Weights of a small GPT-style language model, trained from scratch on English Wikipedia.
Size: width 256, 4 heads of 64, MLP 704 SwiGLU, vocabulary 2048.
Architecture: LayerNorm before each block, rotary positions, no biases in attention or MLP, untied embeddings, normalized queries and keys.
Training: a variant of Adam for these matrices, 387M tokens, 5909 steps.
Each number is 128 + 32 x the weight over its row's rms, rounded and kept within 0 to 255. Layers, rows and columns count from 0. The size above them is the row's rms in percent of the matrix's.

# layer 6 MLP up, 704x256, rms 0.0648, rows 66-100, columns 64-127
size [100  95  94  93 102 102 102 102 102 101 106  99  99  96 101  96  99 100  97  97  99  99 106 100 103  95  98  99  97 106  99 100  98 103 103]
[[129 149 132 152 188 125 109 122  85 146 181  99  76 136 100 101 115 129 108 115 139 150 113 152 136  50 124 113 171  89 133 129 154  89  86 154  98 139 136 129 120 100 103  77 101 149  98  99  69 193 166 153 111 161  95 120 115 132 101 181 134 123 150 137]
 [ 66  84 143 125 120 160 115 129 108 136  93 150 181 118 125  97 106  82 135 123 148 163 167 157 129  19 109  96 113 183 144 138  80 121 101  57 109 163 132 131 110 127 116 167 161 144  94 174 131 154 127 100 108 162 120 156  60 111 165 106 130 137  94 153]
 [158 100 106 148 124 169 135 177  65  66  69 131 148 117 146 155 168 117  60 133 123 104 112 134  91 139 133  78 104  90 119 152 144 139 158 172 153 169 171 155  89 185 116  94 119 110 144 139 139 104 149  59 115 172 154 161 125 117 119 116 114 129  84 143]
 [111 156 143 172 175 111 142 134 129 128 174 183 140 121 111 110 122 126 111 130 203 114 178 164 160 140 129 129 100 126 151 152 116 105 106 147 131 130 140 149 118 112 178  74  66 182 119 150  93 170 148 103 128  69  79 196 129 141 113  95  96  86  96  85]
 [153 136  86 123 126 179 100 123  91  76  84 210 157 213  79 111 161 114 173 106 111 145  71 109 114  82 160 117 121 116  92 109 201 148 130 133  85 129 144 144 141 124 103 122 109  99  72  93 158 139 109 123 172 182 132 138 137 119 129 152  74 135 156 138]
 [105 147 120 140 124 112 156 100  91 165  96 160  91  70 127  99 113  94 142  99 137 136 142 134 115 129 201 168 109 150 109 126 126 118 185 145 134 133 133 112  99 133 196  65 141 149 108  88 125  79  51 155 141 110 150 118 152 137 172 141 160 128 116  65]
 [107 144 116 108 100 117  93 131 111 154 162 198 109  80 107 117 172 150 106 114 136  87 110 117 131 133 119  95 110 139 163 186 110  78  93  88 133 120 112 135 201 138 151 206 106 113  68 153 132 137 140 123 120 139 126  46  38  82 165  74 125 117 188  86]
 [151 120 185 106 117 143 138 185  87 170  43 178 117 124 158 144 128 119 119 102 168 166 165  97 132 114 145  88 171 106 105 122  94 110 114 128 112 168 163 119 141 146 130 111 171 131  76 145  96 115 188 138 129 115  88 134 100  95 155 116  49 135 122 155]
 [119 177  91 116 129 133  64 165  83 148 123 109 108  79 147  97 187 109 120 157  58 123 100 137 113 136 141 189 112 120 174 135 159 127  64  51 167 124  88 107 139 115 143  75 140 101 100 173 103  95 126 148 103 143 190 110 134 119 122 150  97  97 116  52]
 [132 117  58 133 101 188 111 133 111 212 155  86 161 108 154  68 143 117 139 141 123 151  91 110 149 174 140 131 159 146 176 177 192 123 170 180  35 158  93  82  93 123 154 145 131 132 143 113 111  97 103 156 150 153 148 134 115 140  90 134 136 194 118 117]
 [125 140 111 116 159 156  89  92 129 173  91 119 105  69 122  81 156 129 152  77  94 164 139 181 123 103 104 135 165  80 161 120 113 109 120 103 179 159 148 119 112 160 153 128  98 112  84 114 133 151  83 115  82 133 156 141 138 119  78  71  47 149  88 133]
 [187  58 138  90 125  89 138 198 148 125 143 162  77 131 137  64  93 112 208 163 108 121  99  92 124 117 139 158 163 135 110 161 136 112 147 170 142 111 114 132 104 165 134 167 163 132 129 150 131  77  90 114 127  99 190 156 144 148 102 126 102 142 131 154]
 [195 149 133 163 184 131 162  95 162 119 204  85 156 124 156  94 136  92 112 181 116 154 143 148  91 123 144 145 119 124 139 137 131 140 134 117 179 190  79 136 123 131 185 149  67 132 192 174  91  84 119  89 147 151  86 101 157 134 152 192 132  81  98 111]
 [162 103 133 110 139 109  95 117 149  92 196  92 128 109 156 143  81  87 116 155  76 131  93 133 158  84 109 127 127 112  77 124  91 188 125 120 187  90 143 143 128 111 114 135 101 188 154 104 123 128 103 150  55  42 138 125 152  98 122 150 125 167 158 153]
 [128 123  52  76 101 155 163 141 120 143 148  98 118 206  97 172 140  99  78 146 101 184 111 105 210 177 117 133 158 112 164 120  89 120 131 132 169 167 177 139 127 132 192 146 122 100 109 162  95 143 178  93 101  79 142 112 151 108  96 133 122 127  92 132]
 [136 177 146 106  77 118 152 120 145 164 139 168  88 112  70 118  88 115 112 159 171  98 110 118 129 101  95 132 164  81  96  74 111 130 164 161 140 116 109 114 145  96  97 161 230 198 133  60 140 107 134 148 141 104 135 156  74 169 116 158  83 130 133 154]
 [139 180 146 116 125 116 126 189  67 118  90 136 124 130 125  87 179 160 159 169 171 122 171 127 110 167 139 114 109 206 199  84 140 199 110 127 201 120 110 106  90  85 135  99 172 108 133 131 102  34  84 126  81 109  74 126 126 122 142 141 126 137  89 130]
 [137 211  56 148 139 146 102 111 196 129  77  98 176 197 159 114  74 139 178 156 106 102  82 120 117 115 111 148 139  97 143 133 103 155 133 161 166  99 132 118 124 118 133  92 117 131 163  49 100 192 163 123 186 153 150  88 187 114 121 100  88 118 108 105]
 [142 131 157  94 110 137 109 163 162 130 125 115 122 107 145 124 111 111 140 126 111  84 111 115  99 113 153 111 170 142 106 172 164 189 163 128 139 123 120 107 112 142 102 158 109 130 166  62 120 114 119 150 116 173 117  87 195  59 162 127 171 129 164  93]
 [148 174 148  76 150  76  76 136 153 102 148 125  76 105 128 110 115 148 147 120 155  68 118 126 135 159 185 148 142 163 115 128 176 138 143 123 136  83 109 113 129 150  87 121  80 165 127 129  93 176 110  92 133  43 131 156  99 136 115  96 127 168 140  93]
 [110 121 109 117 200 154 150 135 107 215 134 136 100 182  98 117  74 106 147 116 108 148 198 141 127 133 111 137 163 138  85 192 150 135 163 139  83  89 163 106 149 114  82  80 117 104 110 128 154 124 149 115 118 144 193 159  73 102 107 142 169 133 106 105]
 [153 126 121  97 116 137 141  64  95 153 106 107 132 144 168 179  77 132 102 215  78 151 195  89 117 115  95 125 182 144 122 182  71 179 134 101 156 182 170 154 110 167 153  49 120 133 110 147 104 121 125 132  96 179 148 173 133 122  77 142 104  87 204 192]
 [136 104 144 117 144 149 110 100 120  84  97 135 117 198 181  96  68 112 196  88  98 162  97 180  97  88 125 103  89 152 124 186 122 107  91  92 153 144  92 113 144 149  62  96 142  97 227 128 183 111 195 175 123 204 122 170 121 106 109  97 141 136 112 130]
 [136  91  75  96 164 117 112 112 170  96 179 156 128 138  52 157 121  58 138 170 123 116 132 182 140  77 201 160 125 107 104 106 147 148 160  79 110 112 123  62 191 152 121 173  88  85 113 131 154  99 150 106  85  82 131 139 102  96  77  88 184  84 117 140]
 [ 93  70 137  83 105 149  96  72 144 128 104 108 149 127  79 196 124 118 135 135 180 118 103 123 135 121 114 102 174 144 164 101 121 167 200 124 104 128 135 137 181  67 132 182  75 132 159 158 109 129  98 180  95 117 156 101 129 147 173 191 132 122 125 134]
 [ 91 130 130 101 111 140  81  95 140 183 162 165 149 132  77  82 146 161 153 164 108 173 145 212  68 147 149 129  94 141 154 157 115  99  93 158 111 145 196 154 126  70  93  91  85  99 167 182 146 187 141 131 142  84  76 119 114 113 125  76 177 140  71 122]
 [ 99 154 138 185 152 114 119 144 131 164 116 139 128 133 139 165  86 148 100 132  80 183  41 172 146  55 122 113  85 101 134 142 164 108  87 100 134 155  96 147 112 168 136  70 106  93 185 100 157 121 146 115 119 112  87  98 134 104 155 151 173 159  96  99]
 [146 123 172 159 108 140  62 114 145  70 151 110 140 127 114 157 108 106  98 125 149 101 104  56 136 167 116 112 121 110 160  87 100 158 152 120 200 152 172 177 115 113 144 163  88 154 135  57 160 167 142 151 128 140 168 146 162 101 131 134 100  83 158 131]
 [ 83 122 141 118 123 141 147 117 169  94 154 212 118 173 196  95 161 115 154  73 171 100 156 114 144 123 176  97 112  59 151 148 123 128 175 114 118 159 128  92  77 153  72 119 121 107 138 170 124  81 152 135  81  91 135 176 126 146 150  96 224 155 132  85]
 [121  95 126 112 110 139 162 136 167  92 109 158  80 160  91 154  84 157 184 117 134 129 107 123 120 127 152 198 125  86 113 177 186 127 115 150 144  95  89 155  67 108 150 123 118 133 168 154 137 154 111 144 145 103 181 105 171 158 111 158  99 155 116 192]
 [143  92 136 110 174 179 127 108 126 100 140 114 175 171  94 157  92 172 105 110 116 117  73  55  95 134 179 112 107 102 170 121 122  89  97 155  99 107 142 116 108 119  80 160 168 117 109 105 158 109 103 118 141 166  87  83  33 169 107 152  66 128 189 122]
 [126 186 172 108 164 144 128 133 114 145 154  91 113 139 107  87 198 133 144 106 120 142  77 149  93 166 156 135  59 122  60  95  87 156 145  77  82 113 146 173 119 185 161 107 138  98 118  63 155 102 133 139  98 131 151 135 130 151 201 109 145 122 151  68]
 [108  90 105 117 176  91 192 189 156  77 164 138  77 103 149 103 164 174  92 175 124 167 146  38 108 153 111 158 146 116 142 108 154 101 151  96 159 149  68 173  82 100 154 133  75 174 148 122 151  82 146 165 139 204 126 133  88  67  95 106 136 109 135 112]
 [ 80 132 200 125 135  73 139 105  35 158  71 102 150 161 157  93 167  86 142 165 146 128  95 177 134  84 177 162  95  84 133 208 121 212  97 129 149 119  40 123 178 129 143  78  63 136 132 100 118 114 130 104 123 104 108 112 166 102 123 163 153 129 119 149]
 [142 143 138 147 112 119 127 137 105 111  76 170 107 129 168 117 163 141 144  93 102 143 155 155 133 146  81 109 175 188  90 104 115 147 143 132 116  68 170 178 170 161  79  53  67 176 105  52 120 154 127 104 170  99 109 119  92 152 125 114 112 130 147  81]]
# layer 6 MLP down (transposed), 704x256, rms 0.0622, rows 66-100, columns 64-127
size [101  97  93  96 101 100 102 103 103 100 106  99  99  96 101  97  99 103  97  98  98  99 101 102 101  96  99  98  97 103  95 101 100 102 101]
[[141 124  58 108 135 114 124 150 130 132 143 177 119  94 191 134 110 149 101 167 146 159 102 139 138  88 145  84 139  95 128 129  88  50 107  93 145 125 149 159 146 170 101  94 122 110 135 138 114 154 105 106 133 124 143 154 120 136 189 184 168  64 157 161]
 [137 167 145 157 216 110 115 109 106 121 104 171 112  96 125 125 156 123  91 100 130 134 101 133  85 143 128 168  93 151 120 113 175  68 147 167 163  57 160 176 138 151  97  83 113 116 150 109 120 133 127 158  92 109 141 119  72 113 105 119 173 169 130  93]
 [ 68 119 138 111 124 177 143 117 125  92 172 123 115 145 152 153 124 134 182 144 107 148 155 173 122 163  93 163 177 176 140 121 145 168  98 111  78 144 133 161 126  77 184 129 134 159 151 104  46  91 114 181 157  81  95 169 139 130 105 166 147 154 113 135]
 [110 184 172 107 112  78 115 157  88 207 104 164  56 138  69 168 133 132 154 218 125 128 144 180 122 138  90 130  94 108 148 130 170  83 185 126  78  82 137 152 117 158 141 118 134 127 162  97 127  25 131 160 154 108 168 125 112  45 114 151 163 102 158 160]
 [109  81 123 121  76 191 126 168 144 160 103 109 174 185 141 121 103 167 164 147 161 120  97 123 117  84  89  98 148  98  89 112 191 119 113 132 166  81 116 198 102 120  72 108 177 104 145 178 178 150  61 139 114 162 120 111 104 116 136 185  99  77 142  89]
 [173 185 108 166 126 135  98 104 138 124 103 131 111 120 100 123 121 136 105 113 116 120  95 133 119 221 152 155 125 128 103 181  88 125 182  93 132 170 147 152  66 102 160  69 189 133 167  97 126  96  78 151  61 104 125 143  52 107 116 126  46  91 194  87]
 [127 121 125 157  87 100 157 136 138 112 158 181  79 150 140  78 109 134 113 107  99 188 179 139 174 138 123 116 144 111 101 111 101 110 111  88 110 139 150  68  97  98  32  77  87 165 140 105 120 149 136 157 158 135 161  41  87 196 127 167 107  75 114 116]
 [ 98 108 146 119 123 108 135 159  70 102 153 203 120  55 177 166 154 146 112 155  80 178 155 126  56 183 120 165 133 158 119 157 126 114 167  82 118 143 123 187 140 170 147 107 156 137 145  77  71 103 123 134  76  94 127 101 104 134  50 192  99 120  94  92]
 [122  72 100 126 182 129  84 157 142 154 128 160  96 152  96 126 166 114 131  72 134  67  82 144 118 187 182 143  99 164 126 108 185 165 146 117 114 115  84 167  97 115 109 157 139 154 132 164  83 110 111 120 119 122 109 120 113 110 154 128 132  93  90 132]
 [159 118 137 127 142  74 158 116 202 110 171 136 126 150 147 145 115 120  93 127 147  98  58 137 105  92 130 175 189 107 125 131 122 152 124 141 108 131 150 154 134 187 111  85 129  91 137 111 113 174 113 151  88 104 183 117 111 179 167 126 166 114  82 114]
 [180 148 109 160 101 126 157 107  71 109 124 116  79 159 129 138 133 115 115 135 139 149 166 150  90 110 139 114 107 168 169 132 106 135 132 108 193 130 130 121 131  93 137 154 173 111  57  56 105  88  91 135 141 159 120 145 111  91 140  58  99 137 165  96]
 [ 86 177 125  82 110 113 129  81 107 138 155 103 138  77 110  55 103 137 157 155 191 190  56 158 142 168  87 113 149 171 168 107 155 138 110 105 192 154 103 141 118  90 151 125 117 133 132 130 143 145 155 141  84 118  90 212 143 144 175 113 152  80  83 149]
 [ 96 125 107 120 127 103 141 156 172  76 117 155  68  63  92 114  72 102 174 112 162 125 143 155 164 142 150 132 146 127 103 120 156 118 136 124 145 110  83  58 150 128 142 153 153 116 121 110 119 149 118 153 135  98 133 138 116 113 149 104 137 134  86  88]
 [136 144 118 104 153 147  88 134 116 154 101 192 125 143 124  92 226 165 171 157 134  87 104 125 122 112 107 184 105  79 112 119 131 159 161 144  92 113  99 126 147 111 104 131 134 133  86 177 130 126 160  99 126 186 124 174 128 105 127  85  55 107 146 164]
 [112 112 102 111  99 102 163 128 114 112 122 145 164 143 120  82 157 101 111 109 173 137 122 152 157 201 104 137 108 152 140 177 127  83 124 146 139 136 108 133  85 145 138 106 147 191 128 119 148 156 169 148 132 114  98 117 149 133 129  90 152 138 142 141]
 [145  95 140 148 131 128 129 123 122 166 135  93 137 122 134  94  59 154  95 112 111 182 154  98 195 104  70 111 162 110 113  78 143 115 141 132 128  91 139  98 152 117  50 135 107 202 103 169  96 172 128  92 140 129 103 144 117 126 142 132 171  96 127 130]
 [189 107 181  69 199 153  98 109 103 137 146 151  45  91 126 135 185 105 113 110 170 142 154 124 131 153 161 103 114 169 168 119  99 167 163 118 178 111 126  97   4 100 124 102 120 165 130 133  71 137 132 152  93 112  98 132 181 109  83 144 160 123 172 153]
 [131 131 111 105 145  69 101 153 118 152  28 193 135 164  74  59 137 152 139 205 138 138 114 153 116 110 105 124 132 114 158 134 105 148 111 176 125 126 146 191 130 184 144 190 119 148  68 163 140 113 160 130  79 108 190  92 141 177 120 141 151  99 152 165]
 [ 97  51 156 127 119 101  96 189 173  56 185 157 114  79 117 170  43 147  91 103 110  97 149 117 103 145 158 122 131 125 139 113 147 111 107 145 158 146 157 157 152 139  86  90 201 120 129 110  95 142 103 164 149 130 111 106 140  82 148 144 141 105 119 111]
 [126 187  64 128 109 117 145 110 194  86 122 110  78 145 167 132 172 113 119 112 166 116 125 113 113 168 122 107 155 131 108 124 131 141 126 130 135 117 148 120 109 137 175 147 137 194 101 118 134 119 102 176  99 126 109 114 167 140  99  51 114  95 104 132]
 [151 126 100 125  94 153  53 125 124 105 112  81 167 116  91 136 114 154 118  98 179 127 130 122 166 131  88 112  87 134 143 150 176 115 176  84 189 156 123 116 178 149 183 159 155 139 148 134 133 112  93 149 231  63 139 170 188 176 101  52  99  90 146  95]
 [ 94 118 143  63  89  56 126 151 146 194 103 146  85 153  57 145 171 163 134 217 122 119 165 161 146 175 163 102 129 135 107  87 127  97 102 165 120 161 113 186  88 124  57  92 130 146 162 151 148 142 113 150 103 116 114 180 115 103  90 161  80 119 115 111]
 [164 120 142  59 109 105 122 165 101 143 112 116 118 127 115 146 170  96 113 179 124  56 180 185 112 149 153 134 129 128 123  87  90 126 109 149 129  92 135 134 130 129 145 109 119 109 164  94 139 141  89 129  73  69  87 135 186 120 122  73 145 143 114 131]
 [ 52 117 134  95 120 147 119 130 125 103 126 112 118 113 166 100 118  98 130 122 208 149 109 108  66 153 143  90 109 170 124  97 136 132 133 114 144 129 147 117 196 147 140  81 136 132 145 100 153 104 136 132  80 190 113  97 219 191 120  96 129 157 157  85]
 [123 148 193 100  69 165 165 211 127 134 132  92 113 165 119 120  94 130 141 171 154 105 134 134  78 107 162 122 172 135  89 132 118 164 188 121 198  65 130 177 166 123 130 199 129 170 184 129 108  77 138 137 132 112 115  85  68 183  86 140 107  82 113  66]
 [ 91 114  81 138 114 124 133 161 150 119 135 157 147  70 140 125 131 121 133  97 136 139 102 128 115 129  88 162 108 191 132 110 180  68 101  81 125 123 159 202 124  96 153 166  81 137 182 136 157 165 127 104 116 102 134  85 157 153 102 164 108  99  58  94]
 [ 90 108 146 123 185  78 189  72 129 101 124 141 112  93  76 120 149 111 142 100 119 137 131 104 173 106 114 180 177 101 125 156 201 117 116  99 142 103 114 100 116  67 118  94 153 141 112 140 115 117 133  88  85 193  88 111 126 130 158 137 139 121 163 123]
 [147 144 111 178 131 149  46 118 176 166 167 104 145 133 165  94 136  85 199 187 140  89  90 114  88 147  93 100 120 133 201 100 132  64 109 206  97 133  78  90 157 134 100  91 136  90 123 149 140 131 138 131 109  80  80 192 123 141 135 188 141 153  93 174]
 [150 127 102 154 152 108 170 145 137 101 143 209 115 176 159 156 140 103 110 141 132 140 107 117 149  70 172 117  53 122 127 149 189 146 174 127 178 115 166  29 117 134  86 185 104  80 133 110 128 143 150 110 128  78 113  75 165 114 153 123 100 125  99 137]
 [149 172 172  83 117  81  91 129 142  80 163 119 106 142 121  96  96 118 211  97 110 119 145 110  87 188 108 107  65 140 128 137 169 174  91  95 176  99 105 158 100  79  84 140 112  58 148 123 145 111 164 131 150 132 153 153 101 156 120 116 126 137 129 130]
 [ 99 180 121 114  84 133  88 174 124 136 124 145  98  87 189 116 177  86 134 126 118 167 213 136 168  94 127 137  96  82  98 131 156 158 122 105 164 164 115 127 120 106 146 120 138 147 140 153 136 170 123 100 103  69 141 131 181 126 103 130 160 137 139  81]
 [130 158 162 160 154  76 151  59  81 146  76  88  99 145 116 116 167  73  80  95 139 131 106 159 155 104 121 140 111 101 161  78  98 143 122 174  57 127 164 151 124 147 175 104 110 154 100 116 143  76 140 108 192  79 128 127 142 145 113 129 134 124  76  92]
 [108 131 155 106 135  73 134 165 105  73 156 148 110 130 175  73 181 110  69 124  98 105 196  88  96 141 125 183 165 156  95 106 119 133 122 104 164 147 169 170 129  72 122 152 146 139 128 137 161 114 147 173 118 120 126 148 140 115 133 144 183  96 122  89]
 [207 112 149 173 113 122 137 162  69 123 139 137 136 144  93 100 117 169 101  90 122 133 148 132 154 112 162 159  84  78 102 112 119 144 156 128 155 140 114 117 114 121 155 104 129 174 168 125 136 153 139 191 132 116 140 124 114  96 130 202 118 153 171 101]
 [113 126 116 116 116 163 172 154 102 179 171 178 168  87  83 120 166 129 147 134 103 134 156 102 114 129 119 102 132 111  88 148  89 175 156 112  45 158  95  72 187 143  78 193  61 131  98 170  94 157 134 117 155 136  94 144 141  91 107 141 117 133 170 100]]
# layer 6 MLP gate, 704x256, rms 0.0672, rows 67-101, columns 64-127
size [ 96  94  97  93 106 106 102 102 101 111 101 101  96 102 100  97 100  94  97  98 100 102  97  98  95  96 100  99 106 102 103  95 108 104 101]
[[ 73 118 162  91  69 136 152 218 140 127 151 107 130  77 172 146 118 153 109 145 147 134 127  98 119 129 158 106  98 147 114 125 133  92  83 100 138  82 139  56 148 151 119 147 152 159 121 162 165 110  91 135 130  99 155 104 158  51  85 161 138  99  56 125]
 [ 96 126 105 151 113 126 134 105  77  69 141 148 152  88  80 148 104 108 133  92 133 141 129  88 115  94 214 101 159  82 155 128 141  91 138 134 165  92 114 118 150 184  35 178  95 111 108 100 143 145 182 111  95 164 137 157 106  57 105  76  39 118 160 124]
 [150  99  88 170 174 125  49  80 103  87 107 116 121 110 102 129 106 113 133 123 109 127 135 122  89  97 116 162  97 111 125 102 152 124 153 144 132 168  87  71  87 122 172 126 117 213 101 145 138 149 134 141  95 131 162 133 149 154 163  88 113 139 146 141]
 [ 60 119 121  76 189  91 147  78 154  99 159 146 158 104 150  95  67 179  86 133 103 138 121 100 124 110  99 162 136 130  73 127 168 123 121 168 112 153  70 106 122 118  79 172 163 188 103 117 114 130 166 176 141 159  93  86 136 183 152 140 105 135 116 137]
 [146 159  41  61 145 102 124 107 114 104 178 138 154 158 109 136 116 182 122  77 147 110 118 125 168 127 128 114 179 206  97 115 141 139 133 144  93 182 160 144 113 108  91 141 167 107 128 134 133  64  86 151 170 146 169 122 161 102 152 104 122 104 143 129]
 [ 97 125 136 109 138 163 153 107 120 106 112 147 109 174 158  90  50 121 148 135 174 152  98 165 182 177 136 148 122 122  98 151 136 145 152 130 109 115 121 136 107 116 129 120 125 109  87 131 164 129  77 155 107 152 148 126 183 134 118 160 164  87 175 146]
 [102 164 127 153 174 111  97 160 118 133 117 104  99 136 101 163 111 119 155  92 127 110 170  89 147 147 146 121 179 146 138  90 122 169 142 211  90 114 110 127  85 132 188 104 129 169 167 152  97 119  72  92  87  88 126 115 125 133 120 135 182  71 105  85]
 [126 141 122 142 140 158  88 132 103 152 151  89 138 160 132  99 157 124 127 132 137 152 189  85 130 174 140 147  68 159 125 161 108 158 145 170 129 184 156 119  67  44  96 118 161 180 101 123 143 126 134 106 113  43 132 119 126  77 115 150 131 132 111 126]
 [182 103  66 100 124 149 145 116 139 153 129  80  84 131 109  69 119  53 162 122 123 163 154  89  86 156 144 110 139 196  82 132 148 127 146 173 115 135 125 167 167 131 144 122 141 144 146  92 138 130 134 130  92 126 150  88 121  89 165  94 139 136 121 143]
 [176 121  41  99 139 130  75 123 125  79 153 184 120 186 145 120 109 142  76 134 134 103 153 122 150 119 129  90  59 162 167 128 194 139 135 140 104 101 129 139 114 110 147 157 145 112 162 126 126  91 112 143 138 162 108 146 168  74 176  26 174  57 126 127]
 [138 122 106 150 106 161 124 122 148 100 114 127 104  96 177 119 117 139 134  84  48 112  67 106 155 163 129 163  65  66 109 169 110 153 154 135 103 114 142 161 131  73 143 101 164 169 168  95 146 173 128  60 206 102 116  82  85 105 118 143 126 141 121 118]
 [133 164 100 101 141 132 113 108  90 130 104 109 186 176  97 130 139 145 141 110 163 117 141 137 161  94  86 117 134 158 124 182  93 143 122 164 146 106 152 155  80 136  50 133 133 171 131 146 108 121 124 164 107 145 105  91 163 111 161 170 152 156 112 143]
 [101 156 119 170  96 149 141 126 115 120 115  64 159 142 139  76  58 122 184  96 120 125 230 133  98 126 120  89 109 179 102 126 164  86 168 111  94 151 138 174 159 109 113 114 165 107  79 107 186 121 169 127 134 145 155 121 124 108 182 116 133 125 132 149]
 [128 134  45 141  83 111 110 116 205 121  67  85 115 208  92  85 173 110 102 107 175 114 148  89 125 164 170 144 120 153 102 142 148 128 173 102 127  77 142 169  78 104 169 157 153 173 115 106 120 135 113  79 171  52 151 144 182 136 148  96 167  95 149 139]
 [109 108 102  82 134  46  99  80 125  76  73  77 109 159 112 135 121 140 130  98 123 119 193 103 200 115  98 167 105 147 172  75  35  98 115 148 134 173  54 159 134 107 107 128 186 187 159 123 138 177 116  85 142 112  86 105  77 128 173  84 149 139 130  82]
 [113 163 141 151 154 126 140 121 139 172 117 146 175 112  70  91 198 141 210  54 140 125  97 116 127  48 162 139  92 114  47 153 134  96 151 165 106 188 109 162 160 149 167 172 119 193 104 159 134  85 111 213 108 168 111 124  49  90 138 146 114 123 152 124]
 [ 53 101 158 139 188  73 147 132 184 119 143 120 102  48 105 109 143 131 113  58 157  92 181 136 102 175 109 129 147 127 123  98  92 113 190 126 174 171 104 159 130  72  88  73 109 130 172 165 154  86 163 205 171 128 166  89 152 138 109 131  99 133  91 109]
 [150  89 161 118 159 112  70 157 145  65 113 110 101  73  83 119  86 211 132  60 150  53 137  93 135 151  92  90 140 137 129 104  79 118 109 141 130  81  65 131 118 187 113 171 110 142 163 170 133 173 176 131 109 117 153 151 119 130 146  72 104  92 115  78]
 [150  90 133 175 121 204 160 207  93 128  82 121 149 122 127 160 143 117 177 157 144 165 124  78  82 187 153 171 129 155 150 112 113 154 126 131  85 130 143 181 136  95 167 151 118 114 139 148 178 156  85 114 118  69 136 121 165 155 161 104 140 160 164 143]
 [153 114  95 100 140 128 133 111 174 117 104 133 173 166 157 124 122 173 141  85 122 114 175 108 100 155 182 173 146 159 138 107 135 140 112 142 190 165  90 191 155 114  99 117 154 155 153 137  94 138  82 196 174 131 158 145 147 168  99 133 131  65 133 118]
 [ 60  84  78 109  90 126 151 130  89  88 105 203  88 147 170 141  93 139 100  86 118 110 140 119 116 131 135 164 118 138 116  96  71 145 105 122 123 134  64 113 158  58 156 145 134 146 153 125 186 135 151  75 137 115 156 127 159 154 161 112 153  76  93 124]
 [126 127 118 179 131 121 136 146 110 145  96 114  95 103 188 148  92 109 190 160 129 104 128 126 164 122 179 147 102 107  63  96 164 138  82 121  96 162 158 153 184 142  97 116 131 111 100 143   8 120  64 107 154 126 199 115  83  90 116 177 114  80  95  80]
 [117 148  88 172 134 168 117  93 112 134 197 171  86 108 123 105  96 159 130 183  86 162 126  96 165 157 105 120 113  79  62 127 132 179 129  96 107 147  93 181 125  88 182 119  76  81 190 142 151 119  80 180 124  90 121 179 108  35 217 102 158 161 163  94]
 [151 152 157 196 167 154 163 131  83  78  93  89 102 102 118 187 104  94 125 135 142 100 156 125 130 148 115 153 171 142 135 137  87  72 142 143 171 200  99 131 147  78 114 168 129 184 112 143 117 126 164 159 166  62 142 153  94 122 113 104 139 143 150 129]
 [144 124  75 139 133 138 149 125 112 128 147  92  97 150  58 149 148 106 148 111 105 169 181 138 153 172  90 116  97 173  98  96 140 166 150 130 134 139  93 215 133  49 142 168 133 140 185 120 154  66 103 159 152  71 155 142 120 121 133  98 141 142 129 163]
 [ 86 196 109  91 135 149  98 144 141 135  84 108 116  76 188 107 143 146 125 126 193 108 140 171 109 132 109  79  65 122 120  92 141 143 130 104  79 149  94 162 117 157  90 152 105 112  97  98  99  65 187 110  76  94 139 104 100 158 132 108 125 112 174 113]
 [100 135 125 220 130 138 120 160 136 148  54  77 121  67 110 127 179  72 130  51  75 111 108  72 131 157 139 162 147 206 147  69 163 154 159 128 133 118  62 155 138  83 148 139 150 147 110 176 122 105 179 123 141 120 123 129 117 139  60 177 159 142 157 136]
 [ 98 115 160  92 122 146  86 116 131 124 162 111  52 136 120  42 123 163 105 128  94 185 170 129 133 148 191 210 114 152 165 159 139 136 133 114  64 127 115 127 152 141  85  83 137 129 164 103 119 100 155 181 117  80 106 164 101 127 123 141 187 163 166 146]
 [ 65 119 164 183  68 138 110 144 202 117 122 141  69 145 117 144 102  78 159 151 183  99 170 121 177 177  97 142  87 169 145  87 111 117 113 153 132  91 116 153 149 153 132 156  93 112  76 140 115 136 148 160 153  70 132 164 127  92 101 192 152 121 186 101]
 [126  97 126 115 149 142 148 145 208 122 156 136 173 136  89 157 141 180 105 115  98  58  87 164 155 120 148 129  89 159 182 105 119  98 191 117  77  83 122 107 103 198 163 138  79  91 103 140 163  89 101 153  93 145 122  99  92  91 126 133 106  51  83 142]
 [ 94 129 123 135 172 121 144 105 145 112 154 106 102 122  98 119 135  85 173 133 135  69 122 112 148 143 197 118 128 139 218 110 138 147 162 196 142 180 144 183 115 120 122  96 108 148 115 165 123 149 124 108 217 123 117 170  77 149 186 105  77  80 105 117]
 [101 138 136 128 116 106 168 109 212 142 136 128 115  97 116 141 138 141 180 130 130 119 123 104 122 137 121 160 134 170 146  77 185 197 161 155 155 136 143 122  98 104  87 195 174 109 116 138 108  78 140 151 166  95 145 140 123  82  55  73 115 161  92 122]
 [193 111  69 119 172 101 134 103 111  74 116  93 135 170 119 122 136 178 139 176 173 127  79  92 120  54 129 160  96 139  86  92 137 103 108 137 163 166 170 132 190 149 126 107 192 116 171 156 170 136  94 185 123 204 128 177 171  90 176 158 142 105 145 118]
 [ 89  74 125 133 116 145 136 154 154 121  96  93 127 118 167 138  71  95 103  52 122 171 167 162 146 164 124 222 172 132 128 145 171  67 133 111 154 183 119 150 156  35  81 121 126 145 140 160  48 112 132 138 135  61 170 171 138  92  72 164 159 136 131 134]
 [105 103 122 159 135 124  96 172 102  91 123 121  92 131  37 146 105 146 119 173 183 102 146 103 145  43 143 174 108 128 168 139 133  77 108 158 146  52 198 168 136  68 139  78 142 166 147 106 157  82 140 159 155 162 105 136 152  11 147 110 163 179 104 139]]